Each number is 500 + 50 x the weight over its row's rms, rounded and kept within 0 to 999. Layers, rows and columns count from 0. Numbers have three digits each. The size before them is the row's rms in percent of the matrix's.

# o: layer 7 attention output (transposed), 448x448, rms 0.212, rows 55-63,118-127,182-191,246-255,310-319,374-383,438-447, columns 336-447
# v: layer 7 attention value, 64x448, rms 0.116, rows 55-63, columns 336-447
# gate: layer 7 MLP gate, 768x448, rms 0.172, rows 0-13, columns 336-447
# up: layer 7 MLP up, 768x448, rms 0.174, rows 0-13, columns 336-447
# down: layer 7 MLP down (transposed), 768x448, rms 0.161, rows 0-13, columns 336-447
o118 098:560449488479433510385421491529540472437525601511390483508570449543484460477541483487548471458550487464553582542520499510514518620411450540465484483530542544583580491519508511557518433447563483440455526604495523458519481573512561508493480472619444414469417519444421473530561518517400510501504524547552548498526569497441549446436456506559
o182 095:544487443524525530504519484475508543453405445458487451495533556446497496556530487595539479409433489436540492415533515441578575549555446431535433511393473498547555478504558552487377501562512541502468458527535570465491451495559488446573539569496430536468418539519495530516479464442480547553527524511452617433542442557531422526483554511534
o246 107:528535463501432444472542451476480582525497457532471529515413570494512493492570442520529481435474455508547523551542522453507568553588510427420471452548526448529464477499533485510543517443501555490613498463484533593509507566454517445557519427487520511444494534478458540569471453449580473520453476510601528546507499448566548502477456476505
o310 105:582506448484424500469430515440484531492588434425562432517450518414474633486509415500509523509465513519565466554479542523467448550539529451569534496476440518507485548583524450519569487431543404416432478530413477516532498478411526450487441495441517438429538544414478559470552471483463445435489503485500503477509467494464470499620440500454
o374 099:397592540503461483510481506419559439587545510446593582516509409388544535467497443440499527479551386511425423597433508539542476494520494542492547521522528514474454625478583556391507605541530502483509484542468586523460495517499548562554502353515542518572604487573493515460529593498575546543546492501457420548514512506510537561524553379548
o438 089:542500596499479451605436526448505496530474470538463593460507484529457528595476622522509540460513563526460443541475452525516562524480512476503476537488486516532513457606359565415581459439515498517569445547550466496522457477542498539428595484462540519549420518460483509612573493512542488541531515491448493507556518499523609527556498510473
v55 099:541450518448571549436501500499553390464568479450512505464507364490437435516412427532530510532570464521567521506468488528515578464467465451551506482451550501463445456579500533433432497451545429499492494458494485567480474549533476464391475552471550479459568520591492431496555485478450495467524581548518457483492508569560538550459470430493
o55 120:514532540531474518460446491543509521519436454449497494533458494418513466496547460497398461509472524488489514502457496566592421539613559544443546507501488504520559454516503586504529523536497431588472468512477495535560499514550493557582478452592446532512491471454498553441441533422463515570457477374565452529519542538470509480513578504531
o119 091:485545515469495480452470485442478446491559413432571541499473501492558492510559554465450535486473548527510475492426531559430466534420547529502527402447536525395606525510479481532533378486549433546482536398504564459489433450530482503470509538496543467525490409420585506456504421515435552560442434515585508532493513441514547468614504530568
o183 090:552563512494441463553518520469479558496527522465438468558477558486486531618499644500610524571572567500393471550575564520475534506479423483536503494480469555592462543495504404515500434595547475570505525513513467471530474457571595450450539445461503473477489520498506571470520478536421462450514521499531561499542564409545547508523470467429
o247 111:549513459599397386490527590473389549356484495564467499476528489541514512554489515456481457457641517514575443481478531460487474546544485434521543575501537493557466442476536456509489489490500535455426457478616479484520494533566517534458491479416516424623534552465499552518562513512547433486433422515570444494515419541542456469538409463409
o311 110:437495393468557590548522493423541411534472538492547563466518444537538470505529541539538458514497499522397565461509460427487537518414562500502512440364437573571510565499419510506517444467458494463488596477490529476459532471465444548435534474432596490505517530519566501536417511502507521477568454485448492497421396519530615512472498498549
o375 094:476371536558562506538572414585532492433515475531513444500577490529506542506473495563471524477478384406539485468507510568591473502460535430455371531527441497402405543478448455500648534513474553404576527475440498563498523467470497329532580528495565501501486515576531435506497469422534550430544564558437550485519619463532526549540482515504
o439 091:452513514533535561507500527413480531627574576536510556472444568489515466591440489557467510497498475560534469559492441391470517520505472501545436442558414449575525503523597426430398564517607478453511481499508524533394450614517548518484435528527402455439506510547434543491498478528471390583433579486459468442527616495435265539496474433522
v56 098:482411505400482499532647521402476514573457447556533554484564365502483514590463476481473494487397537474389452434527502474490512537508456390475425524503515505492500482413465424413516526457601407506538487590473508503516459431544405501587458464476605490409521512512521504513525408524448481571503482477489523467522510462512494412531409548493
o56 124:547551494534546508454405486614569501546451537451495460475507568493534434422584555532449572464637441484617531491493555552507445404450504572493537439451497494462416498536498571546504518525491505416501498484537484439549550562401605471368500486513424469502474474513524602517493583584543470409540579508500479594477482519525525517456514504509
o120 091:468458416531572490498516622399486501510528495556540382511490549473501416474485477520543437603519508585453509561555494472493488490457531552572436503460470541456537486625495517587525502523532471506528397504608509562542434513506529522562532571543529439562466534465461437574575478412525536476544521539373504468586588537429495488542487455519
o184 099:526503462585524440536433494504561481568509479526524554466484556479479511495489520529621448492412564479499574456471494461568469636549441414532509511521502524481532474544528429383424445552439535527568545435643485578473442484514594536542575607478469483463500455477471490506485519464533593559565491583553495525562486448512441494473581489441
o248 101:531431479449419393494479428432433523430561552498526670523533517510545478580511469571423531490487472463512505581553433489491485505482581446507515518611357422583471479503586538478502484506456491512467487471457514530422483507554573557505532498448587518538514566530537408554557523440517464470449395555355530518525541557496513501481514511485
o312 094:436484535522453426580491464491441482496538498550509481535484445483477438618528432511496436491450537534455508503504508445410578550531505434439453591529469512559523540470522494435551536506544584600500470506508538418434369451502445536500429512491532499438518537467437506562501460535456538540514511526494459437528550374478444497485479533442
o376 090:548519505518580557470618477529451441501464540533532475451386522528404517395442515460423464469492539495503441396457469442511544530601520553542594479488524511423519526529541521526602460460498501428480555443429466544469508475528425514558386481456459485488426513505495440527546523566584562534500449550540524549489566439485500436512453483464
o440 089:452541490469470511546523535485495568554515484442464504472533478553463545554467463428453491532524515521546497465499535490551509407561473507564457515437481480491525579413393496610414563445527465531515501501556424457595550455479474473489510573474477450525556533504550554537428491448447498556406503522585508437418486484506589453478559465512
v57 098:566469522458536442455547473462488481436542536483520590555525426541474648540492524563472496530452515560436582456532418500549460491533472509635468434483530532423614406586436466412562521516533551537550550449381426544536532456436528572451576537555581474423487474592495490472457459522507528512505487569535524543472493573517477556547509491506
o57 105:513520501426425520536444479566543537553468463541552503418515517552528415478461457421580482573487559448582527454489535526458536485478502380385548576602494548612414572499484453559390505473487483444405461512480649473433548489547487496589472481425385577527589406554472483556496551497482409450486554469510434421515551489520524454451526539507
o121 100:492500421517541460458454440531530567501409461563511484520571341438560578540534390465540553473483457543401454594488512384481517513429618500536503556507477467477446547515449532382433563519415486512467526553499532574558498451443509505517539631440484461536505512500537505519524520456462565523495490602458493573456546527554505498374433415450
o185 086:504438572581429498503522460447514465510426525501477433498506459464565503556559461524514499543507518479543543529582562543487474580501538514562575579532433590480500495454502509535624520455468534506519493480602543423573516454472525495424435512472565488349513472433632483480548391524473584518587449529572442435510410512496562511431512438479
o249 098:488582564503500407542505481450495475462549485466457518489449684534498479417478529522485449524520503490476488549535500582464539550463534426536485495402488520534572578569452534467552557495532442454421493570471511454447570463505520525508561384494502518422436539481495578524493481479552474453466508421491527541574529499454493467455543517473
o313 102:581541489518564460508473562518501476492524518515503463530499496499453608507514572630456503526541438474486491523440452470541532544537546507496481495447499492503530424500537545508513503516466546571503508490574451524551529579447481509458548461501544448496427533569465552461502490533544540486472514497528425468472496534470517441477479513497
o377 103:434507469460588474493591505543473434400554508422549436488428492599471501437473548526430461497545598503510421458478582574461462556505545553511440485491534521416542453496481536499496516513593459531505483429614471537488432579462482571512531514544612478516499527478436460521467431454427451506537540453529596562584421437443570487552521539556
o441 098:448497497604478483485553510521532416570569532486522526500438539382526493513437496451512625460525507575479566517485497598436518509505415445543466415438519535483620541582499456569486505479528487505523547511460411414473496592536520442522406589501606522491392479509522570416527577592531516480447482575418457567482560484464413596574488528496
v58 100:538550459575461491467549496441520551504466484510522557512490535546576554446479512504580471586412445474575518549620536550539446505473427451567522495478501504492507450477516468557516469566451492379394519536438508396481520504594578521500518508459487480476439460476576543516478425520446554610502467421580415507437470594532496527463470488542
o58 119:442530587445536435464453495523471532542434467600503468475505476541464529491460472474509487470494561490468515491400395471493523509507603492437597478520625517487495550540465512462518553532407472512534511478619487584488460467391413548549510509496457426558517620508505486553558507549585499466532477548402504506467488464458438515519465541462
o122 100:464517522477548541502560434512433511465561473394459527447464373473534453434574484561538513398480490581533490462483458518491588419550455579340532469569483468531401441420579538472561478471595473455556534496468474363512535478475504433435506499553474525503549408504616441664464484411414484442584446499564465483492659553478431489481470529454
o186 094:469505522499488508545484494521506456486535453487500429513498511441505484482473598548538500418400475475476503389517520458500527504536486565495378491470475559474512525461473419538430594541546492582507461384482560471527502580467527603536478431461517513494502479547499463493490490543457484574513491501482420538610546439519510521527490402542
o250 104:447392523542520550493492526534563589525506502467515482521475551461491569530406527551435518526556480445479524519462552508471536526520361460546391512503382428410511514570535543499474508469535496494456504437590483571471564501535497523468597458498539416569490375431559507599395554542461532498500545463596525472541490478396549508607522471511
o314 094:532543474523504576459523574523466388517583626437471530545566512494558528466519454484561461453498500511489416574463533521527561470547469485502393462483501465487552442508606465523548409563564472543486465487453449460472484519590498492480405460464572512512385422445521547467521475511530511569389550433521501629426551539436494453460557557447
o378 087:535468435482463543518502489526541517418474451453423552534447484512476495553555540437529573564483431551469523487629553522482439505466414458539558563508491533561543508445508521519468493420471493505454469565485517466577586551553607489580570577539502473488525412534508521455490462511459458534449503525531407464530483490573581422584545473466
o442 090:508533493627419465467471445515422516532529496512546551514448528507550433529543406485469597520539508484567478503600537555469499460473475523606622530528433484533507461518516535532430514445537463590471514500477452557562494493473542458447491447508446547541490522502544526464511524582520582346453400550456470455482472488539442517495440401607
v59 100:408525573592501566525469509465573527519555474528556446421485461559497489496595532523494457467472543446517458394497489529561540587487525482497531452534435552504509438504500469628578498412486480448406433597466519458515502507539435510509514418448619508442495444448467505480500558474519536597508505540477462573501504561371520539608545489498
o59 117:521492485471503490439479496516438511455447524388545431490463495522395510580440561448534503475523451566438499569516510485535430450443343527504479515511451444483436516503497551472477500533500620568544543406493462530456548457381520528448569493506465519496439544482451521760418492532464479466423424580549565461446435472472461462341471490476
o123 090:544533524429488521458560437401499526507537377531522578466434519482498441432492473469534560528499472442427418453459475359487519515545465500509491507486514531456509526480498462487481485516573467463528441599462565542557609399521441438442520506528496561487459538523504538526470450457473510427495516485502429534489431615495486527577468578482
o187 092:512484555483513460457548478516530563542492530519508512568504509509434500417554467434502541509517536442569502473547472421495522557508538523527508557576562539560507398490454432477417478505466618460469558574462524535510465508539467552499475541514385460503471524491413587544444561433590449477537507558388484458478510507516420444534581513519
o251 111:486453484500512484444618556392469505453470548529487553553465512485570421580561537539483489562516522471449550445393490546448518478548485515487534551529474545554421493492504467558538498443561435474451554402502497489447519337552485438612430480595517534564417508539573375433552576499569433524538533470490471486452515471705420515470525539511
o315 102:414445554423519509499497543459472461498560578515512494524525454450591496545467468496481499478455554415567529482526435525471558524482609565544427476481549540520619515583556477554597572425455416473437516548462463439521442549569520565562437543447528496546462547474494503465517516550444510474566527458523454458436465502385590503576457530515
o379 095:500533403539514544526518486548516440530560537567445482410592556565508528452460536493606491601530482503551484573534459500473499503511486404383585498546541437464492483489572534511456471479457454559457541528468521492511399587448461571553509530489510444379611511405503540463616444470490561580521480465565559534573565619463513563548537521537
o443 088:544447555662476422559414505586519501662472513447508512428560544459481500377525518543477557597480506526481453450547531560529495581532546495477579520416555496548570555461519463500522587540537503520516512539670508509553476612542548429489459489516557481518508464525524546594545500448452513606480512500488464571525496455507500562570476529516
v60 095:475511517457528490487491500490445582474522472533416557450534530455531482547522424482494407413497459505440391463540466491510613512521506549462571433487470460475529483480521551561535461484463427439552523459391544482560574559449400536385536582418524451593505555491574504497460566484567576470471539453487465449601594646413482425585502524538
o60 114:502492489541436499478486529536551392417510554510525449624402509503507457510433477471537550523518521517548569518430472476453469472432478521535424591557444504600493592439497405481514518480534485545446520543562500461409542491503539487632503480544498542478535453522509541511501519539463471549494528540441542476513556487497471570440510497469
o124 103:418581402399563409526520522524440472520470488478501496510509540488520484479495587497572553567490518508531543490589479455505438434500468479530446479488508505503498491466499445546530445534461438494546441459532478509524472417559543557479458404469477552494530505492521415341541444512471462503520526505654556495389478485527605504468469464485
o188 091:534540455447484463576542451362439463558484558528543541479407497495509491430563536549466512520447593526616523619565480550587466542540488433498468519507487491587525425489470534494487573510496505456556532441506489531531610599611503493483472482399549475454477493448551356550576528476510462460549439571454441481553464484453545473548552408564
o252 100:456480558472496468517587387470444485542591416486421558475476494491514486455465503455470477530567463471480409502543531526559503522528443552468553363559502568497530577501545502482489475459494529423567570563491486465503547489372527473463417510420513515501540541534408524272593471497462532466449497478548503565469618498561464464482526600442
o316 095:443442575511566527429497515558591507458439441544549531403560519469535477540507512492513519532496539484521468464543496449482555525519457479524480412417452603447568530446514487502494482423488571448515486440461498454573450489486484510455511501446508475554505589430481444509436493491513480522491548487498491451552353588491555469455429602510
o380 091:536457502599453549465519515536568576486441570554504475543585507565520524482559459440535497542461494486465572489366495561521556549524523493515507572454523502571462492581520461602504509616543450481479464444524484551553553573516456399510493497524567464491473517429499471644462472474535448512554483476477484523491441494530462482526525419506
o444 100:514470542470430506457504538468315497451552431487444464443448530564493511548427452434450509396520495489509522560633551427424575548499580574473561503603517434417524482504541584424437535488526498521526565508482475516527449503460505551438450566504467577552465534507482512510580464468609603473529425528481480480507548511577490497422460473587
v61 098:542426469409576450541491443544396437552449571463525450466502496513432528526416474612527568511547394530480495547483516492493581501488471557516358594458540510555492481508618520523453477545557539545550439494555522495559438511561525547568485505495470490445470531447622571483506558525495624535564493429442551585526445526619432459614535454485
o61 116:413538622491534463562490505527588519479628538508451509620412518442482493484561467465430404424456555494452403504461579543440419480521553439512536420518550507580522540464450438490499545500457456542475434562458397486385482486420508509452430514514523506386546487564394407307453491364439516401443467512423464451512524479440507473511560535443
o125 094:584463430485471527515489493527511476469541531489513521482576581553579410489430564499530514618468539516635471543585476483475494521401559408467573623465471449518464533486384406572463461555535482534449555455633544516542415550605569548566470434503435517463494520453484591558538542498521446519410529484511476593448535457528573496454427500488
o189 096:522442454514488473533664563358525458531540488598437541516565520460435510455471566395515503509442524485589541475507446429401504581461517474479579489535411535459466475516534518478547565518554494449461541517569476516541597482567436434505508528547462567457514447511533517660508501492538416554555562540506522472492533479518556609387442507508
o253 107:464503517555448533500438501541466586449557545532516495506456449502522508552541447624491449507457436512502598552492505496504526510514447449515461462470476464483541461593588528496538444524484466530509534560440532513553569510449428413455492432560467508550458516460535430511509467446488539513496466447615520479549393525445532476478442469621
o317 096:519435445526502500435471461499514506491433509521520479466531500523507535482494493562569584538561439514461583456483482533513517544507415565547350547433489494448422469501483599462391558433560503436549500482510507487540546505581556467541572468623489508534567425459561490553457509540510434560492526492495420542452540527562510548562430483490
o381 094:526594464598566507593496613446506485602522506459465514452597514500508492585536509478517529510596471499482450485481412486565568465455473520510460486424523456524544416503425478549389502508484480391520515574575628493544460508568528504511446434456513460539455460487518486455447589636493539563556583591559433508509467485542452417511517433509
o445 093:503556477434620512471488538559440479484464435444508534467537545428464513573438439558490522563508561449577487468513528500559480446493552556550475473460471544374544482581484481554548439540545555508538493477543470379536485476504377577482424545439526448555524533544558413378571482519529612419486470526483491504553492566527501393472539532498
v62 097:534503536364475414487508475508495453397446480530473519468525454519485460510481407499425490540507457467521468611467483502490572539431392524519432485584563516487521476531546516458451525523518447521494572439517497581534482416539536554452468549516511529545489553526434470510624506488481534577489429498501504588516465558528507485458514457446
o62 110:417512452613549561505527467439532519495529491471511567591424547506497515513524542508540534524491550515527495377543531575528455476545630437495552434445542477557467571477508453513557504529479500518440467550494496480437567487480467416587567558510473490495538515496538455455385553398546525451507506562521469474497508446536495510489523491529
o126 095:553487529554485501493481550428449585510435556513642503477510493544559508519562561410503510409510529526429483519509477459492504466517477544524519515501452551543476492417456534508525466445486574592489516546425420452511476443569486578517567460466465505562430422533541522537562524539540514506469521495520507515599558506591401498496532471556
o190 086:542508604512565515580521616505531517555537531499536459509474513559443513445508548473606543509506478549508474556453498536520542411530478482530461578479515479569537482400520561509476451552514545594477497485455493374453521546546553579513528384551414469443592488490520565428510465455493510481534496502513453464463546475494508504553711491503
o254 109:392495528508451485445441526448472485521514561430474530452516471459490461458534526564472543445388515513559513502439467583553501606546545489559497547466530461380485537523454556460540466516545465452518532491547598574388504475517486457432498504551532500645492460502502570467493556474474479475468502535518478479490465440501533579524464454477
o318 101:467542441513548481461437495486499497510453497598424431457579418501425445517501440615488495519603485513576485597463508633464477513500406557573510489495415509535553473441420415486419454450487463472557524489499485517505497432527521480533582481430585504453510514512484460504480436512405410467399489496512479464481449506584531487464482446375
o382 103:476534440496426468525523529628475504480435492520522521463547516575563469420421469515490476502512565520542604523495498510488450494542536573433517440496555556447498450518647481564465497551514574444544506551521455505539528421436450545487461350621488497442552554491452515536541455523542545583488549433425508504438476470458483458384504511458
o446 088:598493547518519491499523490504414516533434553531458403505480458523461489480419613467557506468498424499519564550569494374435558529438394512506466486490524436580548503521563464416499517507544502441444565444488517501514504592472546463513455588478546425445492564513467544460552528617518458545563498327589482497487420511468519547485439523448
v63 096:457597534599443519467627510499539431498462546516544479499444593507449485538506514572533445534540572476601472547523573340510506483473480584573573538455436487542495482507450481546424653414539418552467537485530493531532455551538456507458560483528480519593483549480504566488469543509489484596519406424471500415511518519498549497479459459559
o63 115:446416627459489445556424555521454527482504455541489513474567536514544523475484412484466570432471533542486486450494459623522503401625513475505501522555486518449436548551456498548562499541480553487501427424451494467506527447479543557514517510572572459430548467539422437412506491518533585467504527499475461507512485434481495489460608479511
o127 104:457538456467520431450493392507515543471562529527496459478434413408506449461553496608595523543553504486562512524507546544463479512547467482431507479435514467529608470410559383503456524512452547510465527480491509517490570538489490533550416559477611612427491425469498484464445568473469561471462520542486522528478515515500492422608510531447
o191 092:440512513578484466480469502515584486511467400531476473534569498468551498464547513474526515507471462536535495489443539518590449491483558513510527494548488462422479508533533538558482481513595516486550446566473452446506535538475444458597462467515485599531520481402461511477458473525402531539528490528540498506452508505592485504505481570446
o255 102:483473519465572540505467515509530551427596638513479486551478530426484501484459367492576424492494451475487470491480560480502388538391547456441504505507564543462531495476446512522573566441593485454561415612504606419550450497500485559459475553475492414478588469556471481632517565528475537521359476495543581505499474546578431566498377464543
o319 104:537539355497540461481489498584520541571465469488573550455463496563505515606405522478468444505584464501444452455495551464563558508520435573477610464521465498501433542417466476514459518401476549573541586462518475512488513493456487430447555492504411509500536577444589503467475488507525447472523468490504494471555454388556582466438519483523
o383 093:485493481639478560569579449446513485496588528523497490491503494580453392530541498605511490596541539441447517439561500537442582621428439454485403469475445501533537478502509534502429474505462441492408541482544570427503511535406423400469510519487557537597512569470541516611476469471578483472578498478499555492556600531536510525465475490549
o447 084:524554500477413539400472559467520384492381465470473470498529534527361565540498517501492434544532380456422371519454516477591446567405425554484499590548649550619468443501564546475550488488505407508484465519504480539552544557474563491552525451501447514475513507533468528570472465430461371548518523514606452496504527513419437459526556521460
gate0 101:535498467489485511528504405480517466448498520526531437493453498505489505375546585497426492509499486545531403506498521532473542519524544424530485538585466522587524436475560479523476516437580539530549447431533562489553458537486397461541533405522506573521469522446539484506574543500510409538627479450563385392547476509562443392507550568448
up0 104:449504449502522597484532424496557440485550486509474521569513508487469415531479527526468522495505477544429432496556493482578493533564462596409491458541595602489576490529495544521572511455492480510469421483630498532505565494583472543527535499547541504531453559513336557535511674509505481559485448562460526493473411500625625519506517580501
down0 101:554490491470482526464495440488539492424499488582480568586506574420488479542557503551455503524504549467512484469497410450564414467543501454478498505475551521493514469487452503470605436502475568483539462577548562523543533392529463516437427481460513459436462527522511458414457578566450454470488489558516492461508537389483545430550529454480
gate1 106:473448536530427563525521473531459434505473535490571573569536448470500501502417451589517477446457503544497574537510423521520435486542547493490446524491566564516462485494433516442524443429506553474537476572557611503543451423448537430541560511532568540447429536560497500504571480540547483531465454428476488552544567563473567585571470490674
up1 106:508456536604481525474544594498489509448471480501469451582519516514488499551454540521578584549480506511547569484515512507508540602509473385574534534504507470500539520402474439440506482490511495459467495481475501544576612548522585525502596445461508537590437488499413467474539497494517489539409521482520489612537617531571523575515417600500
down1 103:532465541467467484518531543534576499490384554466458508505477542565575483472449417514553618488509509501490512485492405506577477480473494492511560461570533551509554599455457512512523435491476604494479481576500466486566435516505439500488546480497597509510517557528462406440503468483550543618538453497519497506510490487489638605471446522504
gate2 092:535512515467553381519482426451473502471456561498509512340544497445460423520442474514467500460509550586524462560626458491505550481432419435551442526494450514508581561485462563517500468479544528582521495485555526547414453530497406540521438502547490556523520398503597520519444530539562494408447418565554567479483464530500535433491444506421
up2 090:529592527580503598459511485492570457538544544549501459467438444511545506438515481522524482542478477498578566478447535521458552565517558528561495489536546452439467522526463500541487566516485536505502367489478528468575560554513624513476516504509478514442408506464483545532497373461451525503472525490443421419579425528461476515528484567522
down2 091:485376478454471454604561442408419540503482505499497462388546441466542404526470477533532444424503500555474522445542413550573459523524532483443496406567532630458550545486487564432512468508537538520495551574511552507524483428506538499509523480477516492536512441485512492367396559503484493462449522512534462509418536496533550531540533500425
gate3 106:423538610453447483483463445536555543472461519532511440448556473495500545542514478509549561534464569477486486485533430419414529551483447560508413634479478481523572416552399499502441489398526565586538499488479538536438434517463488441584498392533528487559513590453528598456531592510552477567543503438558561507481461525495500425498418586529
up3 104:487481451557521495501562511550443540525545545487421491402527436502468476510564455476442575493524521542485487495478429526499461412420460531417588507453472551462588485453490473514491490493480474529448429484502490499524455454533464474510539440503499569547490540535486514476537569513526560530528454540493491619556505525508478518544539489608
down3 103:483557576488447534520512524510507502473528436499404535491525512541531482568457500485453445517551509499501470508554489454517492447478548449444386528479609395541467411465446559436502470514428420540499558499459509360447374570502496594424527533501557520452480521488442457462516493530491495546485570525463539390504486476465530440576550525466
gate4 103:496508543551487523505437443509446541476467467475495402586490482567545539505461473422459502439500495465536495552551491505502462544541437425526519533493470499492474501518453514517583503546562481476541503582475533516506570526465587601453512450462544568501485562471551615550545444428435448527440457561558644471540475533496498499596529468468
up4 104:524388542577423559572508522470532470447484476484560536450450544477521453509521420499461442580479483590508501463477563521558446445412565593588501453503580388412483424470580545496504475608420487410454561492549509487521467480573432479450513455497460493578461551531445513504528453510602529482566467515533430446445497496575415490483422566504
down4 103:467519405527516588539543476463494436543519483507589447467450520543551502467525552509436479494473444396486575418538531464529523471603578405463509529545480530570499475503497464525568555476512563442482522559460543440487559538502503417497488477531440516519487511512539505525513521482514519466475548505589502528432402531491446461591386491455
gate5 106:561507586450504451503526501469544499503499412456506419420519550423467522496486495490463524520468576541470479453454491485566465437526503535570460491464553565460508416394528466479511442514548483539505535552418503570488432531665458573603509509556604480390491509547501528440503472475514486475547539578382486478422442482510515600478483566475
up5 112:598517599583515573481533504444444495541473543494577529422574494552543442554499456417397474525528486439617567587461452512444459498481429467552502484455477524442464512591542537457475516501567498474535550406462454489551593480431579505403479475471554442404554480474470510450587430502426480479528380483515472437511469448507580443513635526532
down5 106:537455483414423400492514525432471519474480576543434417569543435482515474590524517553499514480387433538491478357423507426517515468533428519492552540477402455398549524550460518581495562558519468561439488413572348451496483484456511542462515503502466553507564461448513507384565409554458465593499533507461553538567541474506530490497478440502
gate6 098:442405556456478527529484484526491470392473476500504550402570474452581513467589455492615497510564564513529534463609483494505494460524535572489565446466565508511425521437428536589454493475487456552446567535458468447538470487533487443530482478508505522412534501426533325482430554537526512404559530455470459483576490516474437456537487468510
up6 100:440527539510575484498409469511498530560512540474636532452366586554394417473514518458524532472499445519503518535500480491521506396574458399524498461516585541607553489460455469470569563520547412431387521470428430606540467528517466504544506357557439415483436435566513496505493526467430617489421481509495506483488553480494512502514502561488
down6 098:511511499506529472452458537423467543545461497520484511589522468531490610547444510561461510477520533594545466510501505461568520496415559474533542525403478492609548493469520522490488474361464521551401433510435494528568472529543504561532500501481542490517537473587513479517513598516490597558564499523417571490432542496515538455602440495450
gate7 084:453561471460482627505392586482526478514513469541522549450567485470522515462520574477568567452415509537570468477540434482427482566467426500466478505470587459409537427445544456533594579614581480461537568452511526463436523430568556465553548555361470446517535455512492477603491503500429555463500467544509408532507563446454575513477588480565
up7 085:496548512586518465543454564535538470484530501547480546524567555428514561555608493519529525530500581498608518569541496489546554371476518435484477505469514488538522614531514494454440526453568502531545529588591549469518488458452567582463407478482504461556513478544512492495498509517525543428577491465487502483487504471474501382450590449407
down7 087:463506449436482562439490498485501518543527507453501488529416563585476441562485496500566488499462518497485575483484484532515478597486392493521495546454539503476564454442485419512584448453571432550507493420425558519437544463578411467469547512439606510531482542424510571440541476414569507502549428512578466507493478569543519570516487515551
gate8 103:479552481556561478508456610548432630483474560518483401568539537457519481425477449516517500404457432456596543437536475528445432454487413532434493473459558517543440428504515635491441565519521518444451475554457540425363533517544531500543512512530518523470424523448458472574494486504492475541513486374564587517527447463455537539461564534433
up8 103:420514523430490472512476529372446455459512501577530455586585530398489495458570404412396477453485464561569486527544494572505599490418563480425534478418463454467381526467613501533467470397510497460512511469509459511520495522463492523492472476504443505663432477557586501591484517541478532476516581483548560502553461551473473449516575479521
down8 102:521504506495549484534539474578421558518523535460537465506512444416379493557469477433403538467527486454500460530512525532478475484463454426449582532480520418444487309441503395519417478459514374475447512429493508592531573467529519492527331487456554466556466506547550561449522526546559528436516369501432549446486472509508548447445539511482
gate9 111:456463530581436491503484479466448479541538480456552471581512451469463428470336504653542518471541486413538504523539498515498635439523473539446497479516521405534437458484463454467472561501532501580534588422482501478611480521496551497439587448478355499562535519433459480529451497439518543485526504500530525446499496392483471508601412514492
up9 104:524492544482449407531550571494457485445469481491488502488523551415500437523524530592625458464520532466552432563450548454512546515580499443424433465482513526557460564420559569488507537467526466559512559484428579444476505514554582484492493520523521442466457521427490506508512567538406536468560512535450458533552482397460468529561469566528
down9 102:562508463529480523552576459507507473476542555569508513519479483481556506480464504485486561542474518531523393466445545478538496458585540444521518565520600487560456487443503520498507511434502474548552459466527538537552487540476514498567484489552414439488541487533511554504508482575555501524514450449529511431483434422496518492587534612554
gate10 091:518543359551464587500602504565543506569564552534509463470489501462460480454507545490461540564504492379499470517526516498483515579470555473517455606403610533481590549455506583470439449503324549507503537459473525480461472460384520530478520528545617524509546494491532423455462510525481581467594449557443361513506493434471544466558549462512
up10 098:551492534484518481526456611561464465584541565505484552530582506506599517521532495539543458466341484461560506464458533553496474490567503460436553466517467455432513553506519542499513470522551479495511516560518477526438499459429442527426443478532520614414486477567496459516437493479509506448355442600504567509512546464473516486516422561454
down10 104:572506393534523490596580540527533489557567557458465497471586429532423489599475495501451489453547457487506502586604535442584514438513424528418482526432549513530558595496565517523473585522394488419442523527496475445531480591561508505467589436496574514412460540438507472618465506445523583458579489487392473588457510512541484464503415535518
gate11 095:487491476545554526466502487556501453576474573441560532467527424486491506420559475467445464442474433559480550627496436429512480477520519503535492472459452512472572485554517514502350564490495518465436589561457456406419498510516440417418469563461481471573480484457515479490448459496505454532573530485526585574609455507500493617520561527481
up11 099:464503394449506526422480545548468542493470481422432532470477463532381496556492448555479455609560488473530491509551567492493486436491535476403467571556523506440484475500484535537516467614515462401490455514479547446510482467432507474466497537496499547486445609567481489448453473490550482543564512564477498542500447467566524398495534541477
down11 100:484484514546536492578538493432427454527547501609592407419570513512534463521464539420489476446552531435548507572502556497492530593527488435451561460453445550488490534485568489411527453505634516520583479448405588514402438558479494404488424587494550473538558451472455492360501582563466512570418517475508439518472427508438452554498496491566
gate12 108:472525435430538559581458508548494554575432534499539477478571540626543464430512419481528493457506494516477463482524474491509513401468484503454496485582577527538564495523512425412542442510526553458555493464458461542506585424459567494469528602475434494572474494501502456550397454513506483581492425469561535526451411436542463490432553545516
up12 112:465476386498559550521537452534521454532514414419524493447473488546567413501515485546519506583452548451455450455442429557498497452470477462494518413544480475509497441517529418468548434559398577468457466516549442556417525417487600440474521540434501530584514529515532582565520464514475508536407483467447377485542506517511486472545495505485
down12 101:495462536574532481560470518499531532519469440497564459533618471513448454530556517488510466478522448517374405515487548487569478521556507499530597476466543502445447517387409496594426380539518534579508614498558462447390555586396504472456529598399462443487528551509508557515500484542405452454451454571462421516644487547497430480413500478562
gate13 102:510505538492469413511514445496536531540558573473529472518498510513488517520553621464483521506538442595454495541524543484497512539561506544444551461525434496503555459502569571402410440524460546499519454519536600571554500564448489404570435432466473558528453571464442497515567520394584532518539508468482558537519530494486431519513582525437
up13 101:442398512502494478445552513471474425596479567496485477587526526482506535521439494523509484514449400493584584399448516534415428482531545557449574518538476451503497428562521433482426507563543526499464482583493567471470435491554512562597559559459449438572615688498535533507541553549523519561547463528454458567406404484498517463548493431449
down13 102:510516610482529551534469378429511453479539482481507512485425559461477506440455534516460489520568561522482516488461485558510534488511526611513450522590528451508430452428504457526484439542501557415526488438538509549460539502455411516531474505515427548534467533483479522419415480551627512521578499504488571521566506487427552528595485468470